python train.py --n_layer=11 --vocab_size=32768 --activation="tanh_gelu" --positions="learned" --parallel_block=false --init_std_up=0.015 --init_std_down=0.0 --lr=0.0102 --beta1=0.9 --warmup_steps=200 --decay_fraction=0.615 --batch_tokens=[65536, 131072, 262144] --seq_len=1024 --train_tokens=818900000 --dataset="wikipedia_en"
Each number is 50 + 12 x the weight over its row's rms, rounded and kept within 0 to 99. Layers, rows and columns count from 0. The size before them is the row's rms in percent of the matrix's.

# layer 6 MLP down, 512x2048, rms 0.099, rows 178-232, columns 1920-2047
101:39 44 43 50 43 57 28 56 65 70 59 50 53 40 48 59 52 27 69 53 47 72 45 39 54 52 34 34 55 62 44 35 48 56 26 30 32 57 41 45 38 54 76 26 42 51 61 34 49 40 60 62 25 50 70 36 75 58 48 31 34 45 58 50 42 45 62 56 60 33 44 63 43 57 46 55 42 40 46 47 50 52 42 29 65 39 44 65 48 46 64 53 48 48 49 51 28 31 55 63 40 46 42 49 56 38 36 53 82 51 77 28 60 66 43 36 58 58 44 51 44 45 50 53 57 48 49 35
101:57 57 42 45 46 48 60 55 66 53 68 52 26 58 56 49 55 76 55 56 56 33 55 40 27 50 42 49 58 69 59 39 60 44 64 44 29 48 56 47 52 58 57 64 51 49 58 59 57 48 65 55 48 51 63 45 53 57 31 59 53 09 28 46 40 61 40 70 60 60 27 61 61 56 52 59 54 55 48 27 48 61 60 28 31 53 78 55 49 37 38 24 63 45 40 53 52 60 55 81 53 46 59 50 33 71 58 48 65 50 51 48 48 38 40 49 60 40 55 54 51 43 51 46 37 64 62 50
099:37 54 38 41 54 30 63 60 51 41 45 45 34 49 62 73 27 39 50 51 36 27 43 52 50 62 34 47 47 48 43 38 28 48 60 39 39 24 66 53 52 58 55 72 52 65 62 62 51 64 34 37 53 67 44 39 48 45 29 40 51 45 47 54 44 50 39 23 57 44 43 53 54 60 54 47 83 51 51 24 54 47 51 46 64 55 40 58 58 41 39 58 45 63 42 34 50 64 28 64 50 49 77 53 52 39 50 48 27 44 32 30 14 60 33 48 43 43 53 41 62 78 51 64 70 50 69 38
099:53 53 44 31 62 29 54 43 41 73 56 55 59 60 40 74 80 39 40 45 44 57 62 42 34 24 39 44 38 57 50 48 50 55 52 43 42 44 62 42 53 55 84 59 50 59 54 48 28 37 65 56 69 79 64 55 37 63 54 56 27 42 53 54 56 61 54 60 44 48 47 34 48 49 37 69 58 51 64 45 39 38 43 61 45 62 55 66 52 61 76 57 37 41 35 59 58 50 60 55 46 46 51 91 35 54 43 61 32 69 45 19 55 47 63 52 60 64 56 28 49 57 63 66 36 42 32 53
099:67 42 58 41 27 58 33 42 65 60 53 59 41 32 29 18 52 53 50 49 62 52 44 53 53 46 37 56 37 39 50 48 55 25 58 38 53 55 51 22 54 47 46 43 43 42 52 52 64 69 44 68 43 30 46 47 62 45 56 40 57 70 26 65 42 44 40 36 27 64 58 71 57 52 53 26 43 45 45 61 37 48 59 35 40 61 38 58 58 50 30 72 57 46 61 45 44 44 28 61 64 53 34 43 39 43 56 41 46 54 39 50 59 64 50 43 55 38 31 58 52 45 49 68 18 63 20 51
102:72 52 60 57 40 59 38 50 36 51 68 54 43 54 58 85 53 36 46 43 49 29 42 76 61 30 39 59 49 53 50 46 30 54 49 38 39 58 55 56 72 64 65 70 33 58 42 58 49 41 54 60 52 51 58 65 45 35 52 50 53 44 29 26 51 50 46 36 49 62 41 61 34 43 69 44 56 41 40 56 63 33 44 67 45 26 58 36 46 41 46 60 38 43 55 46 54 29 47 55 46 67 59 67 51 35 69 41 47 59 40 58 69 67 52 30 51 61 41 41 40 64 51 40 69 35 37 57
099:47 74 44 76 51 66 39 49 59 68 57 54 56 54 61 66 69 46 51 60 61 52 58 40 40 50 48 42 69 50 61 50 54 32 34 52 66 59 56 44 42 53 68 26 49 68 16 64 58 71 49 59 43 65 71 63 32 40 33 52 39 64 47 55 59 41 42 52 56 49 43 45 72 53 45 51 72 60 43 23 58 57 43 62 39 56 59 52 48 49 61 43 42 62 43 54 55 51 49 53 36 49 26 43 64 54 51 49 48 54 34 55 66 41 54 62 37 64 77 66 75 76 48 63 60 61 52 52
098:39 62 28 57 49 40 35 42 34 61 39 54 57 57 32 74 50 62 40 46 70 26 63 67 50 59 57 26 49 53 66 60 40 40 45 54 44 33 54 38 42 26 62 51 51 68 69 33 80 74 07 60 57 73 58 36 22 60 41 48 40 57 41 41 57 33 51 78 37 42 43 42 57 42 54 17 45 87 18 53 49 51 26 65 47 53 49 52 61 38 38 38 51 41 53 38 25 35 35 69 40 55 42 58 40 55 30 50 27 58 58 50 55 56 30 72 51 42 45 39 49 47 42 58 33 57 58 40
100:34 54 62 52 48 46 50 48 37 38 58 39 33 36 36 51 73 45 25 42 20 49 48 38 54 49 99 27 64 50 54 49 43 53 27 74 38 52 50 50 30 46 63 23 40 52 41 45 51 53 63 43 42 40 57 54 19 64 64 30 39 42 65 45 45 63 51 50 44 46 48 60 61 33 61 32 57 43 50 53 55 43 61 26 68 41 37 51 51 33 53 30 47 57 44 37 59 53 47 62 44 62 29 72 35 48 44 73 62 64 52 57 50 61 54 38 71 47 48 71 52 39 42 54 39 43 57 49
095:33 54 36 54 38 54 66 72 63 59 72 50 36 69 46 55 43 71 43 50 41 49 67 73 34 39 78 61 39 24 46 53 67 59 57 55 61 43 41 63 45 56 51 51 60 45 59 65 64 59 46 39 45 73 61 51 53 48 56 41 71 73 37 51 30 64 60 44 60 51 38 38 45 68 51 75 51 58 67 80 61 59 46 71 50 52 50 39 69 33 67 35 39 57 53 67 48 62 53 91 49 45 53 59 52 50 46 50 50 52 45 47 36 30 31 40 70 36 63 36 63 46 35 52 32 51 55 60
101:42 42 60 56 40 60 28 49 28 64 50 63 60 59 39 39 41 49 36 42 49 55 53 41 59 57 47 62 71 38 50 50 56 48 41 34 73 43 43 76 37 34 77 57 45 45 65 33 52 50 28 38 33 51 63 51 31 37 51 34 38 44 25 38 39 35 55 24 60 57 39 65 61 51 27 53 59 61 47 62 49 52 28 55 51 55 21 65 48 59 66 48 41 57 35 36 44 66 58 17 51 48 47 33 36 41 46 40 37 48 62 57 36 46 77 56 36 57 35 56 29 46 40 53 45 62 59 58
102:48 33 44 67 57 26 65 25 52 61 37 54 58 63 33 50 49 41 53 51 36 20 60 63 50 66 76 40 58 61 40 67 62 30 16 60 40 19 31 22 45 57 59 48 40 53 64 35 36 56 34 51 45 30 46 56 53 43 44 36 22 48 38 60 47 47 52 49 60 40 42 49 15 33 56 53 49 51 37 28 47 42 39 51 37 62 42 56 43 33 46 53 70 58 40 41 55 43 59 59 54 46 41 41 45 66 33 69 43 36 52 38 53 53 38 45 29 48 51 38 45 46 61 36 39 48 57 51
100:64 58 59 57 27 65 50 44 32 54 43 42 57 32 48 47 63 37 51 36 37 60 48 46 58 48 57 75 45 39 61 62 71 62 59 46 68 56 55 62 49 30 52 61 29 61 64 67 65 48 71 31 28 46 26 46 47 47 62 82 40 51 62 57 38 19 54 74 41 49 41 48 50 29 42 47 48 25 33 51 43 66 53 57 64 44 57 33 58 70 54 65 50 61 56 60 55 54 55 45 37 26 48 40 50 63 44 67 60 33 42 43 37 58 65 68 40 64 35 51 22 31 49 37 33 37 52 62
096:54 49 58 51 60 62 56 40 54 44 71 41 39 60 64 41 67 46 33 57 43 43 48 57 29 27 25 37 49 65 34 50 60 40 63 51 48 55 57 67 44 70 42 47 62 35 38 62 43 48 30 32 48 50 64 26 58 53 55 37 47 61 47 41 52 55 37 50 43 69 57 59 62 62 45 50 49 28 55 36 49 44 48 62 36 45 58 30 50 54 24 39 76 47 63 49 42 53 47 60 55 42 65 65 52 50 56 34 59 59 20 39 52 54 67 50 57 30 39 40 55 62 42 48 49 33 61 63
101:52 44 44 60 52 50 61 64 56 47 43 71 14 44 57 64 51 60 59 47 53 26 45 73 44 50 79 61 54 46 55 52 47 39 48 53 46 61 44 47 65 49 64 61 47 57 52 37 62 52 41 44 42 35 44 57 33 61 57 46 40 46 42 57 51 58 61 40 57 32 27 59 39 60 50 72 53 40 64 48 43 48 36 33 52 52 32 58 37 36 38 53 52 58 38 41 39 61 60 66 61 37 50 40 54 59 49 34 62 51 59 62 58 42 45 48 48 43 46 48 54 84 36 54 32 68 22 52
102:37 53 51 46 48 52 47 65 74 55 48 22 65 56 58 48 62 49 71 33 29 47 28 22 54 57 26 56 54 56 40 42 39 46 75 43 65 23 54 54 43 58 54 49 45 21 52 45 51 47 63 50 56 55 48 44 70 42 56 66 60 77 46 65 42 58 49 71 53 40 43 47 34 58 43 69 52 36 47 57 43 39 41 40 45 56 31 45 50 58 35 37 54 53 44 53 48 37 41 35 59 47 50 45 57 39 37 63 37 63 53 23 44 37 53 81 55 57 45 55 69 43 50 56 71 31 40 49
103:34 33 48 26 47 32 52 34 38 58 54 49 47 35 25 48 48 71 52 61 69 61 46 40 74 71 80 48 58 47 43 44 55 66 52 59 44 65 40 56 31 54 29 74 37 50 57 45 74 36 54 39 42 67 34 50 84 50 56 44 57 38 48 50 52 66 79 59 66 54 35 40 19 55 36 37 43 36 51 40 54 57 26 36 74 49 41 67 63 49 75 45 45 69 24 55 69 53 46 66 43 51 64 55 68 53 56 31 50 52 33 22 48 43 56 44 43 50 72 36 61 62 56 44 47 62 53 42
100:58 32 48 30 33 55 61 46 45 67 60 69 74 46 38 45 39 60 65 78 57 43 60 57 56 44 72 55 27 54 48 61 42 31 46 48 47 57 40 51 65 50 70 62 46 48 41 55 53 60 41 65 72 63 50 37 44 62 80 47 54 32 53 59 45 34 40 74 43 21 48 49 41 62 55 41 34 60 42 38 36 43 62 65 49 26 38 59 51 43 58 70 53 47 74 48 65 47 48 62 52 34 59 29 44 58 41 40 32 43 37 42 52 32 45 44 64 47 58 69 49 56 58 59 54 65 63 54
102:67 43 73 64 53 60 40 31 53 46 42 55 62 55 54 54 38 59 57 60 60 65 50 58 54 33 70 50 74 43 50 56 58 85 41 37 46 27 51 42 71 49 27 60 33 60 43 46 26 44 44 55 53 39 23 54 60 53 27 57 52 56 65 34 56 35 39 32 67 53 41 55 37 26 66 49 56 57 55 39 53 41 44 52 40 50 55 20 36 53 16 43 63 58 59 36 49 53 48 45 53 34 45 56 52 48 47 48 39 36 80 43 32 60 39 51 22 39 60 29 59 36 60 53 34 38 47 43
102:82 61 61 57 47 45 63 74 63 53 32 58 65 40 45 52 43 47 64 35 46 46 70 55 45 32 60 53 38 55 55 66 34 58 63 29 34 50 39 48 63 59 46 49 79 22 47 51 78 63 50 54 62 42 58 42 47 55 33 56 62 46 38 47 29 42 51 49 35 30 42 63 57 49 69 68 69 49 41 37 38 42 53 66 56 44 80 47 32 41 52 38 60 54 51 43 70 58 42 65 55 62 57 46 44 49 42 60 42 51 50 61 48 41 41 36 53 37 46 58 63 55 49 45 57 59 59 70
103:51 69 61 69 49 58 33 82 40 52 61 48 45 60 51 68 50 51 54 53 39 62 40 38 44 31 67 29 56 54 70 49 23 50 50 68 56 48 35 43 54 40 66 52 41 42 43 39 41 35 69 39 60 42 67 54 31 63 45 58 58 70 54 53 52 30 55 50 44 47 44 54 35 52 53 59 39 42 39 48 38 35 46 41 28 50 53 48 40 38 40 42 48 60 58 61 43 48 47 39 21 43 43 48 61 57 58 33 38 34 39 49 72 46 51 37 62 70 51 36 40 48 58 39 52 38 44 63
098:40 69 65 58 48 48 40 43 46 36 50 61 32 41 47 64 38 58 59 56 61 57 64 60 58 57 81 49 56 58 74 49 43 49 58 31 44 39 36 14 53 31 49 50 65 39 40 54 56 43 75 64 30 29 80 45 58 42 48 35 57 30 54 71 43 56 74 53 50 37 49 51 47 44 62 80 53 33 41 44 50 49 43 50 43 33 54 66 33 48 50 44 57 34 46 59 53 39 44 73 58 53 51 46 43 53 47 32 57 17 71 60 65 49 58 55 54 46 58 43 49 59 51 36 57 61 55 54
094:32 61 36 38 43 33 41 87 50 40 54 62 43 60 59 57 40 54 42 76 59 55 62 65 53 41 37 60 50 49 65 52 67 74 59 53 36 64 38 65 58 46 55 24 51 41 41 53 60 87 38 35 54 37 47 51 51 45 49 62 18 39 35 51 45 56 32 45 56 67 54 36 46 45 51 33 48 38 56 54 42 65 62 56 48 60 55 55 50 82 31 50 50 51 53 52 54 59 54 35 56 59 37 49 60 46 60 36 37 77 38 42 28 58 42 30 43 52 38 51 61 60 71 53 57 57 48 30
095:50 59 66 25 33 27 41 44 54 46 52 55 47 46 49 42 41 52 49 34 33 35 53 26 69 39 62 60 48 59 59 42 59 66 44 66 48 48 59 59 56 31 51 51 73 42 50 74 47 38 53 30 49 37 77 53 47 36 18 42 43 63 67 38 34 53 42 48 53 39 37 38 48 67 15 56 42 68 53 21 63 25 64 38 35 53 54 41 62 32 46 42 43 44 46 39 52 22 71 47 24 60 29 38 64 26 45 66 68 56 50 43 66 48 53 44 46 57 75 39 48 44 56 52 63 45 47 60
100:65 58 65 59 55 62 65 50 59 59 59 39 47 40 66 44 53 42 53 47 70 46 35 62 45 55 78 54 38 42 44 48 42 72 42 62 60 45 49 56 42 48 63 44 53 70 49 51 42 52 45 40 60 47 61 44 50 74 51 35 61 54 40 47 60 66 61 35 18 36 43 60 44 30 38 54 43 32 50 56 51 45 38 40 36 44 73 46 47 39 47 64 48 50 50 36 58 51 41 59 39 55 63 27 69 50 45 77 27 52 29 26 60 49 55 35 48 71 45 42 60 47 49 52 48 72 58 43
099:49 59 47 39 50 58 33 45 43 40 30 45 36 50 38 61 31 36 58 49 31 28 60 46 66 55 48 53 49 72 59 51 28 47 45 48 61 53 41 58 54 49 89 92 59 53 57 45 56 65 30 51 42 32 40 36 45 46 53 40 49 47 42 48 48 44 29 67 53 40 49 50 38 67 56 72 55 30 36 66 50 23 55 46 49 19 40 40 50 51 38 31 51 31 49 42 56 43 55 54 53 53 54 38 54 59 55 50 56 55 59 52 43 48 40 66 47 45 54 41 38 31 54 43 47 55 55 65
100:41 63 47 28 40 42 51 47 42 53 59 42 53 48 58 27 50 48 56 52 51 46 56 56 50 42 42 57 54 57 74 71 70 46 57 45 32 46 74 80 52 57 55 78 57 44 66 44 55 52 44 70 39 63 78 72 75 54 63 51 25 60 76 44 62 31 48 60 57 54 40 44 60 43 45 34 62 51 58 49 30 38 45 58 51 44 68 47 37 88 62 57 23 35 60 46 53 57 61 57 28 63 42 26 40 43 47 59 22 53 62 75 58 59 74 59 46 43 48 52 53 77 40 46 56 50 54 56
098:53 51 50 76 50 37 57 41 60 57 57 38 44 48 47 41 32 46 29 45 60 44 31 59 63 58 57 39 74 58 44 80 48 63 58 54 56 56 41 66 47 43 58 63 60 43 30 44 62 39 65 53 57 68 53 50 53 41 38 85 40 56 32 62 50 73 73 56 57 57 36 62 77 43 43 50 51 55 56 69 44 47 40 54 34 46 60 30 47 55 63 53 39 52 58 41 57 39 55 43 62 61 41 47 44 39 47 31 41 56 33 55 42 45 50 40 74 31 52 40 33 29 51 50 39 28 59 50
102:62 61 39 64 45 60 54 53 49 37 50 35 73 31 42 38 44 31 57 49 48 63 51 53 47 60 59 43 41 43 60 56 42 45 54 49 69 45 50 49 51 43 65 34 41 57 38 58 46 52 45 49 34 57 54 49 33 33 48 62 47 59 27 29 46 38 61 57 42 46 64 62 50 40 40 47 68 20 25 53 58 54 50 38 47 50 42 45 55 43 81 26 54 56 39 53 45 67 37 65 46 37 38 41 52 37 52 61 45 49 50 51 51 62 25 41 54 56 43 43 68 52 38 42 55 49 58 54
098:54 47 50 39 47 38 68 67 53 38 62 58 62 50 57 70 32 50 41 52 30 42 44 59 53 45 76 51 47 57 54 48 57 53 47 49 76 59 43 47 30 55 54 28 52 43 37 42 64 23 61 33 59 24 68 33 65 65 73 24 43 53 69 61 54 44 31 26 69 54 53 48 59 38 45 45 50 46 66 28 53 46 53 45 74 45 54 46 13 45 44 41 70 53 66 49 51 30 24 55 41 42 48 46 65 36 33 30 27 53 39 46 49 42 61 60 51 26 54 42 52 43 42 39 40 39 49 45
098:28 47 33 65 61 69 43 60 49 58 25 50 51 47 38 41 59 43 61 43 26 49 51 52 56 49 66 52 27 66 57 47 51 52 49 54 71 53 42 34 58 40 52 44 50 39 36 47 36 40 37 38 56 44 49 29 50 42 47 43 45 32 59 51 55 51 33 69 37 65 40 42 54 54 55 57 43 30 45 70 45 40 43 42 53 61 54 45 55 37 67 31 61 53 61 40 47 69 54 50 47 56 43 48 44 51 38 25 42 56 67 56 45 49 53 56 55 34 44 61 41 53 48 57 54 55 59 53
107:47 53 62 56 63 48 44 46 50 46 59 44 62 59 66 16 47 32 34 41 81 39 42 51 58 64 39 58 51 18 26 54 66 62 61 63 59 60 52 48 65 67 41 66 56 59 38 49 37 40 44 51 32 49 65 44 32 55 56 50 57 49 63 45 46 58 62 59 20 61 61 29 51 55 49 55 41 46 57 53 51 40 56 44 66 55 51 45 25 42 36 41 43 54 54 63 51 07 37 24 61 65 15 67 44 61 54 64 51 33 55 51 58 54 69 59 59 32 56 66 53 58 51 41 43 59 48 56
099:48 39 72 66 45 60 50 43 45 20 46 55 47 46 38 33 39 36 51 40 43 32 58 64 52 72 28 40 53 70 43 51 48 39 49 48 39 27 54 35 19 33 51 48 47 63 52 23 62 41 60 47 45 73 35 31 51 43 49 62 60 60 44 22 70 33 61 60 44 73 55 58 54 43 50 42 52 28 41 56 52 49 41 50 60 62 36 42 31 63 48 41 65 65 33 45 46 55 55 62 42 54 41 49 48 41 68 44 50 48 37 70 42 40 33 66 57 37 53 75 68 17 39 51 42 28 41 62
098:74 51 68 52 36 50 56 36 30 54 52 58 70 52 50 59 43 29 27 41 39 40 35 36 49 44 14 29 46 56 41 57 44 60 44 21 70 54 51 44 47 34 10 57 61 63 51 38 52 59 59 54 43 63 53 50 53 64 56 50 73 60 54 40 40 49 65 46 66 41 45 30 33 47 24 35 70 50 51 45 42 55 33 40 37 59 35 76 43 56 43 57 35 40 39 37 31 67 62 34 39 46 66 64 37 37 45 77 51 73 51 42 45 25 48 55 42 59 32 53 40 59 46 28 42 51 55 27
099:53 58 34 38 40 58 70 32 52 51 68 50 54 67 61 73 36 56 57 54 52 61 58 41 23 51 27 43 51 32 35 46 67 45 28 61 47 59 55 59 63 52 40 41 39 53 55 65 64 40 61 61 51 72 66 46 51 44 54 51 47 65 49 63 67 43 53 40 55 53 30 45 38 60 48 66 36 49 39 29 49 53 41 32 56 46 50 51 71 53 50 51 43 54 59 68 18 67 58 47 53 51 61 65 50 37 49 74 62 51 42 41 41 58 57 68 37 15 40 54 53 34 27 61 48 55 72 57
098:69 28 51 31 53 57 54 46 40 42 71 61 60 45 49 51 45 44 38 39 35 62 48 56 59 33 54 38 49 72 33 62 56 42 43 33 51 53 56 58 47 36 61 42 69 65 68 57 27 40 42 71 39 34 73 41 43 45 56 30 60 38 57 43 60 57 43 48 51 41 53 68 37 42 48 56 49 50 51 48 40 47 59 40 41 66 64 40 60 48 38 54 40 61 63 44 49 50 59 66 49 58 53 83 63 56 41 64 65 42 74 38 61 35 46 57 59 71 38 60 45 50 57 56 46 45 40 53
098:43 41 41 49 50 49 68 49 48 56 41 32 45 57 49 61 52 38 49 42 62 66 75 64 34 54 68 54 39 33 44 47 55 55 56 44 43 43 47 43 67 59 35 47 33 14 50 41 41 43 45 62 49 60 55 50 53 44 43 39 46 47 59 42 46 35 43 58 38 55 32 48 54 51 56 42 41 49 54 49 51 51 67 52 59 53 58 50 44 34 65 59 57 59 57 50 49 71 30 33 57 48 50 69 61 48 27 54 76 51 39 51 63 35 47 58 52 24 56 58 39 52 49 61 70 41 61 71
103:45 56 53 44 41 57 40 77 47 50 60 64 32 60 35 29 39 80 46 65 66 55 53 52 50 58 91 64 58 50 55 39 47 55 52 55 68 44 40 57 41 54 72 46 41 58 57 37 39 48 50 53 36 60 49 51 35 56 54 41 42 67 45 39 60 22 52 81 36 49 25 55 40 47 42 68 48 53 53 53 52 55 52 47 44 53 52 51 50 51 57 70 32 60 54 52 34 58 47 54 53 49 60 72 39 59 58 37 41 63 72 38 41 74 69 53 54 42 44 37 54 22 62 30 70 38 56 39
102:39 56 46 59 49 30 58 57 52 56 43 40 37 45 35 27 44 68 64 56 64 44 29 45 65 51 41 53 58 42 65 38 40 52 33 33 31 47 58 47 46 24 60 56 34 44 39 73 42 51 68 54 47 33 57 41 49 40 38 43 45 46 53 72 50 58 21 45 38 40 38 42 49 35 55 51 44 50 61 64 40 44 43 33 65 54 18 65 51 30 24 79 42 43 59 53 47 45 52 54 58 49 45 50 52 46 38 56 33 61 38 61 53 46 48 44 69 43 50 52 51 54 55 56 41 59 25 74
098:53 53 46 51 62 46 44 20 51 53 16 43 65 34 44 50 49 53 48 35 56 33 38 08 31 66 77 46 48 36 39 53 53 67 34 78 43 93 14 39 42 41 34 34 44 47 44 43 54 53 41 57 59 55 31 59 37 60 58 39 56 51 53 54 49 50 51 75 42 32 37 87 46 46 46 60 52 45 55 36 56 55 47 55 43 52 63 34 39 71 56 41 75 27 70 45 42 61 41 62 62 55 37 63 30 58 48 83 59 42 47 32 46 73 49 43 63 64 65 53 54 50 49 57 42 73 49 53
098:74 60 45 36 53 45 50 67 44 44 65 35 52 64 52 12 60 59 57 41 38 45 52 44 25 47 42 28 46 42 41 34 48 52 61 54 47 51 49 27 58 36 55 49 61 55 68 42 52 41 75 52 55 09 35 68 42 62 49 42 58 42 16 51 46 53 52 52 64 47 67 39 50 51 60 62 41 67 58 34 54 59 82 37 63 64 40 73 69 49 57 49 41 46 30 50 38 46 13 45 45 43 57 57 61 51 47 43 52 71 56 66 67 53 39 38 53 36 49 45 49 45 47 40 41 56 59 44
099:70 29 41 38 61 62 42 46 42 58 51 63 57 69 52 20 57 66 50 62 43 40 60 55 38 51 67 52 19 42 60 58 75 58 28 32 78 49 40 76 50 43 59 39 50 64 63 67 47 28 39 38 27 56 44 38 62 59 58 41 56 48 52 56 33 53 46 33 47 48 59 58 36 48 45 19 45 60 56 38 38 49 73 23 52 58 45 70 46 60 46 38 51 44 46 53 45 66 73 35 58 64 39 67 57 61 45 36 32 39 67 51 54 50 56 52 34 68 55 63 68 37 20 50 62 47 42 38
103:52 51 46 54 60 51 42 61 39 55 40 50 95 63 66 29 55 61 54 56 68 51 46 55 45 45 24 46 56 52 55 54 84 24 65 38 60 40 57 55 32 60 44 39 68 60 51 31 38 62 51 69 62 49 47 45 56 49 56 57 44 93 38 69 70 51 57 67 52 77 58 41 48 34 43 49 26 44 58 57 64 53 70 60 53 42 53 52 63 52 73 30 64 37 62 44 51 49 27 32 41 72 52 80 57 66 52 60 54 72 46 66 58 51 73 49 54 48 46 56 46 28 53 33 72 51 65 52
100:61 71 66 57 65 36 62 53 52 52 52 43 45 52 60 34 59 41 52 45 32 63 56 48 61 49 69 36 54 64 41 54 48 37 59 47 43 49 36 39 88 47 39 43 41 58 56 49 21 70 48 58 52 58 58 61 43 59 53 35 41 30 44 67 44 53 41 58 66 59 69 45 58 63 38 40 48 58 51 33 63 75 28 75 43 69 53 56 57 50 42 24 31 67 57 52 54 80 58 42 49 60 50 27 54 63 49 60 22 43 35 39 57 56 62 49 39 56 70 72 65 83 60 52 52 58 43 43
096:48 57 39 54 52 12 42 66 38 62 52 55 69 16 62 57 50 56 25 43 66 42 40 47 57 45 35 59 35 67 83 51 36 38 45 42 53 35 35 35 42 48 72 55 47 43 45 46 63 59 56 54 29 54 43 56 49 41 61 21 65 56 31 58 71 56 65 42 40 26 59 36 46 46 50 53 58 52 64 45 55 45 49 52 61 47 61 36 57 45 68 47 47 61 62 59 27 43 32 50 56 40 45 56 53 48 44 66 63 63 64 32 63 36 53 30 57 45 48 34 48 90 68 47 51 49 51 61
099:34 53 42 70 50 40 30 57 48 37 33 46 50 50 60 35 57 53 56 71 59 57 43 56 40 60 40 51 49 58 49 46 47 75 38 46 40 61 53 62 24 48 65 50 53 51 36 37 59 59 57 46 49 45 37 36 54 58 66 44 67 68 54 59 41 38 59 47 55 42 69 40 47 40 41 64 40 38 53 49 52 65 36 40 43 54 64 50 44 41 48 58 63 60 26 64 57 55 54 37 60 36 50 64 53 44 45 46 62 58 61 57 55 46 64 39 50 70 46 40 54 30 35 46 42 58 67 47
101:48 31 71 26 30 48 39 52 44 45 33 37 67 37 41 55 44 48 42 49 47 59 47 40 60 49 59 53 75 35 49 30 35 60 50 41 47 45 44 43 67 39 33 73 38 77 57 54 71 50 55 37 60 46 60 38 44 45 51 46 34 65 55 48 51 49 44 42 35 62 36 48 62 47 45 57 50 57 45 51 49 69 48 36 77 46 57 22 47 32 49 49 40 43 49 55 50 48 54 64 74 60 40 50 58 47 43 45 62 30 35 57 38 55 59 44 57 62 26 48 56 50 68 47 64 51 70 54
103:56 32 57 43 49 49 33 30 57 50 51 40 82 32 61 55 37 60 55 53 21 32 42 55 53 79 23 61 44 63 74 62 52 53 46 58 52 52 58 29 61 53 44 51 33 48 55 50 56 21 67 52 54 53 70 35 63 46 55 50 84 55 65 51 57 62 48 16 41 62 50 47 43 60 50 55 67 62 38 63 32 48 48 53 53 45 49 44 40 52 45 42 59 51 69 61 45 58 80 57 36 53 55 39 47 57 62 43 22 58 55 35 67 36 66 57 39 68 45 33 42 44 44 35 54 51 40 56
100:33 54 56 62 58 46 48 59 34 56 48 61 34 30 32 42 53 38 43 49 54 61 51 57 39 50 66 44 64 50 43 48 46 32 61 50 56 50 38 51 72 55 61 54 52 53 61 69 51 61 44 62 38 41 35 61 76 33 47 50 35 50 44 72 48 65 74 68 44 58 52 47 67 61 49 58 45 46 59 46 62 56 25 49 41 41 57 65 33 28 65 52 26 60 31 57 65 57 46 62 49 40 46 34 47 72 43 37 65 57 58 37 58 54 66 58 73 46 54 63 37 36 59 64 37 55 59 39
106:53 55 43 24 70 23 58 65 56 63 46 45 48 66 48 45 35 54 49 60 53 38 79 52 53 58 55 47 28 36 61 65 49 42 40 47 33 41 73 33 38 57 59 39 42 55 68 33 44 66 67 62 43 46 49 50 30 46 56 40 41 44 48 50 42 48 70 30 53 06 53 61 20 50 27 78 63 38 64 50 58 28 33 60 57 61 64 56 42 50 44 59 50 51 31 65 50 58 43 71 41 54 37 55 31 41 62 33 56 63 56 57 50 61 59 55 63 35 58 24 22 54 58 36 62 40 35 52
103:46 39 58 40 42 50 64 62 53 68 41 27 54 31 61 36 53 65 41 57 44 63 54 41 56 53 92 29 42 39 44 50 41 64 38 59 54 55 44 52 42 55 56 58 56 75 55 45 48 55 60 51 49 73 59 47 42 53 37 48 56 78 47 42 57 67 51 58 41 65 39 44 41 41 60 57 51 48 41 48 65 47 55 72 63 53 54 43 58 58 65 55 33 77 56 42 48 46 58 68 51 49 63 41 35 48 44 45 58 33 46 56 44 60 55 63 69 44 44 68 55 51 51 62 47 49 40 30
100:54 42 43 64 52 52 57 70 39 50 47 46 60 41 36 53 48 52 47 54 56 59 42 23 49 35 48 31 65 57 57 53 50 55 48 15 39 60 47 48 71 56 37 57 59 50 41 61 68 47 46 65 40 56 48 53 58 62 36 53 65 43 47 51 33 51 42 68 27 53 66 53 63 80 60 61 51 60 44 51 32 48 45 31 59 50 40 39 62 46 53 57 44 39 74 48 52 57 43 56 25 52 66 81 68 47 52 37 59 43 57 53 48 55 49 50 62 64 56 38 43 50 46 48 51 34 53 62
098:52 47 48 68 51 53 51 32 56 66 49 48 57 63 70 36 33 50 40 47 46 53 68 47 50 54 70 40 48 55 51 59 43 45 50 74 33 62 36 76 44 46 56 28 58 32 49 57 32 45 58 47 27 73 36 53 53 58 35 80 55 56 63 45 28 62 21 57 36 62 67 23 38 70 41 55 43 48 60 53 53 49 53 84 09 55 39 26 49 54 58 33 47 43 53 54 55 29 44 31 52 37 45 39 53 60 74 62 41 30 59 65 61 55 46 52 42 39 55 43 49 51 61 36 66 38 39 26
102:44 32 55 26 35 48 37 37 54 50 51 42 37 57 55 71 65 47 39 74 46 42 50 68 47 49 56 78 65 49 63 69 28 46 41 39 53 52 36 37 60 43 60 52 40 73 46 47 53 48 48 47 39 70 54 38 64 51 58 64 76 55 58 66 51 42 30 44 52 48 65 58 50 43 56 42 54 45 56 55 52 60 26 69 70 44 52 61 44 72 51 58 47 54 56 44 52 39 57 53 54 56 38 60 87 57 65 64 61 63 38 50 50 34 42 31 48 50 59 55 44 71 56 38 23 52 76 38
099:43 32 53 68 45 56 59 29 40 51 47 36 49 57 62 56 43 27 46 56 51 66 46 24 35 37 34 60 70 58 34 45 43 58 33 45 75 52 44 55 74 59 34 78 26 70 63 46 36 43 52 51 16 44 54 55 44 42 53 52 69 69 39 62 33 24 42 66 51 31 35 55 54 53 53 44 35 56 53 56 38 41 51 63 45 65 65 61 44 43 33 68 30 43 47 58 50 50 51 36 27 45 48 57 58 60 56 56 36 60 44 30 49 65 52 59 43 70 53 30 50 61 50 50 60 43 53 42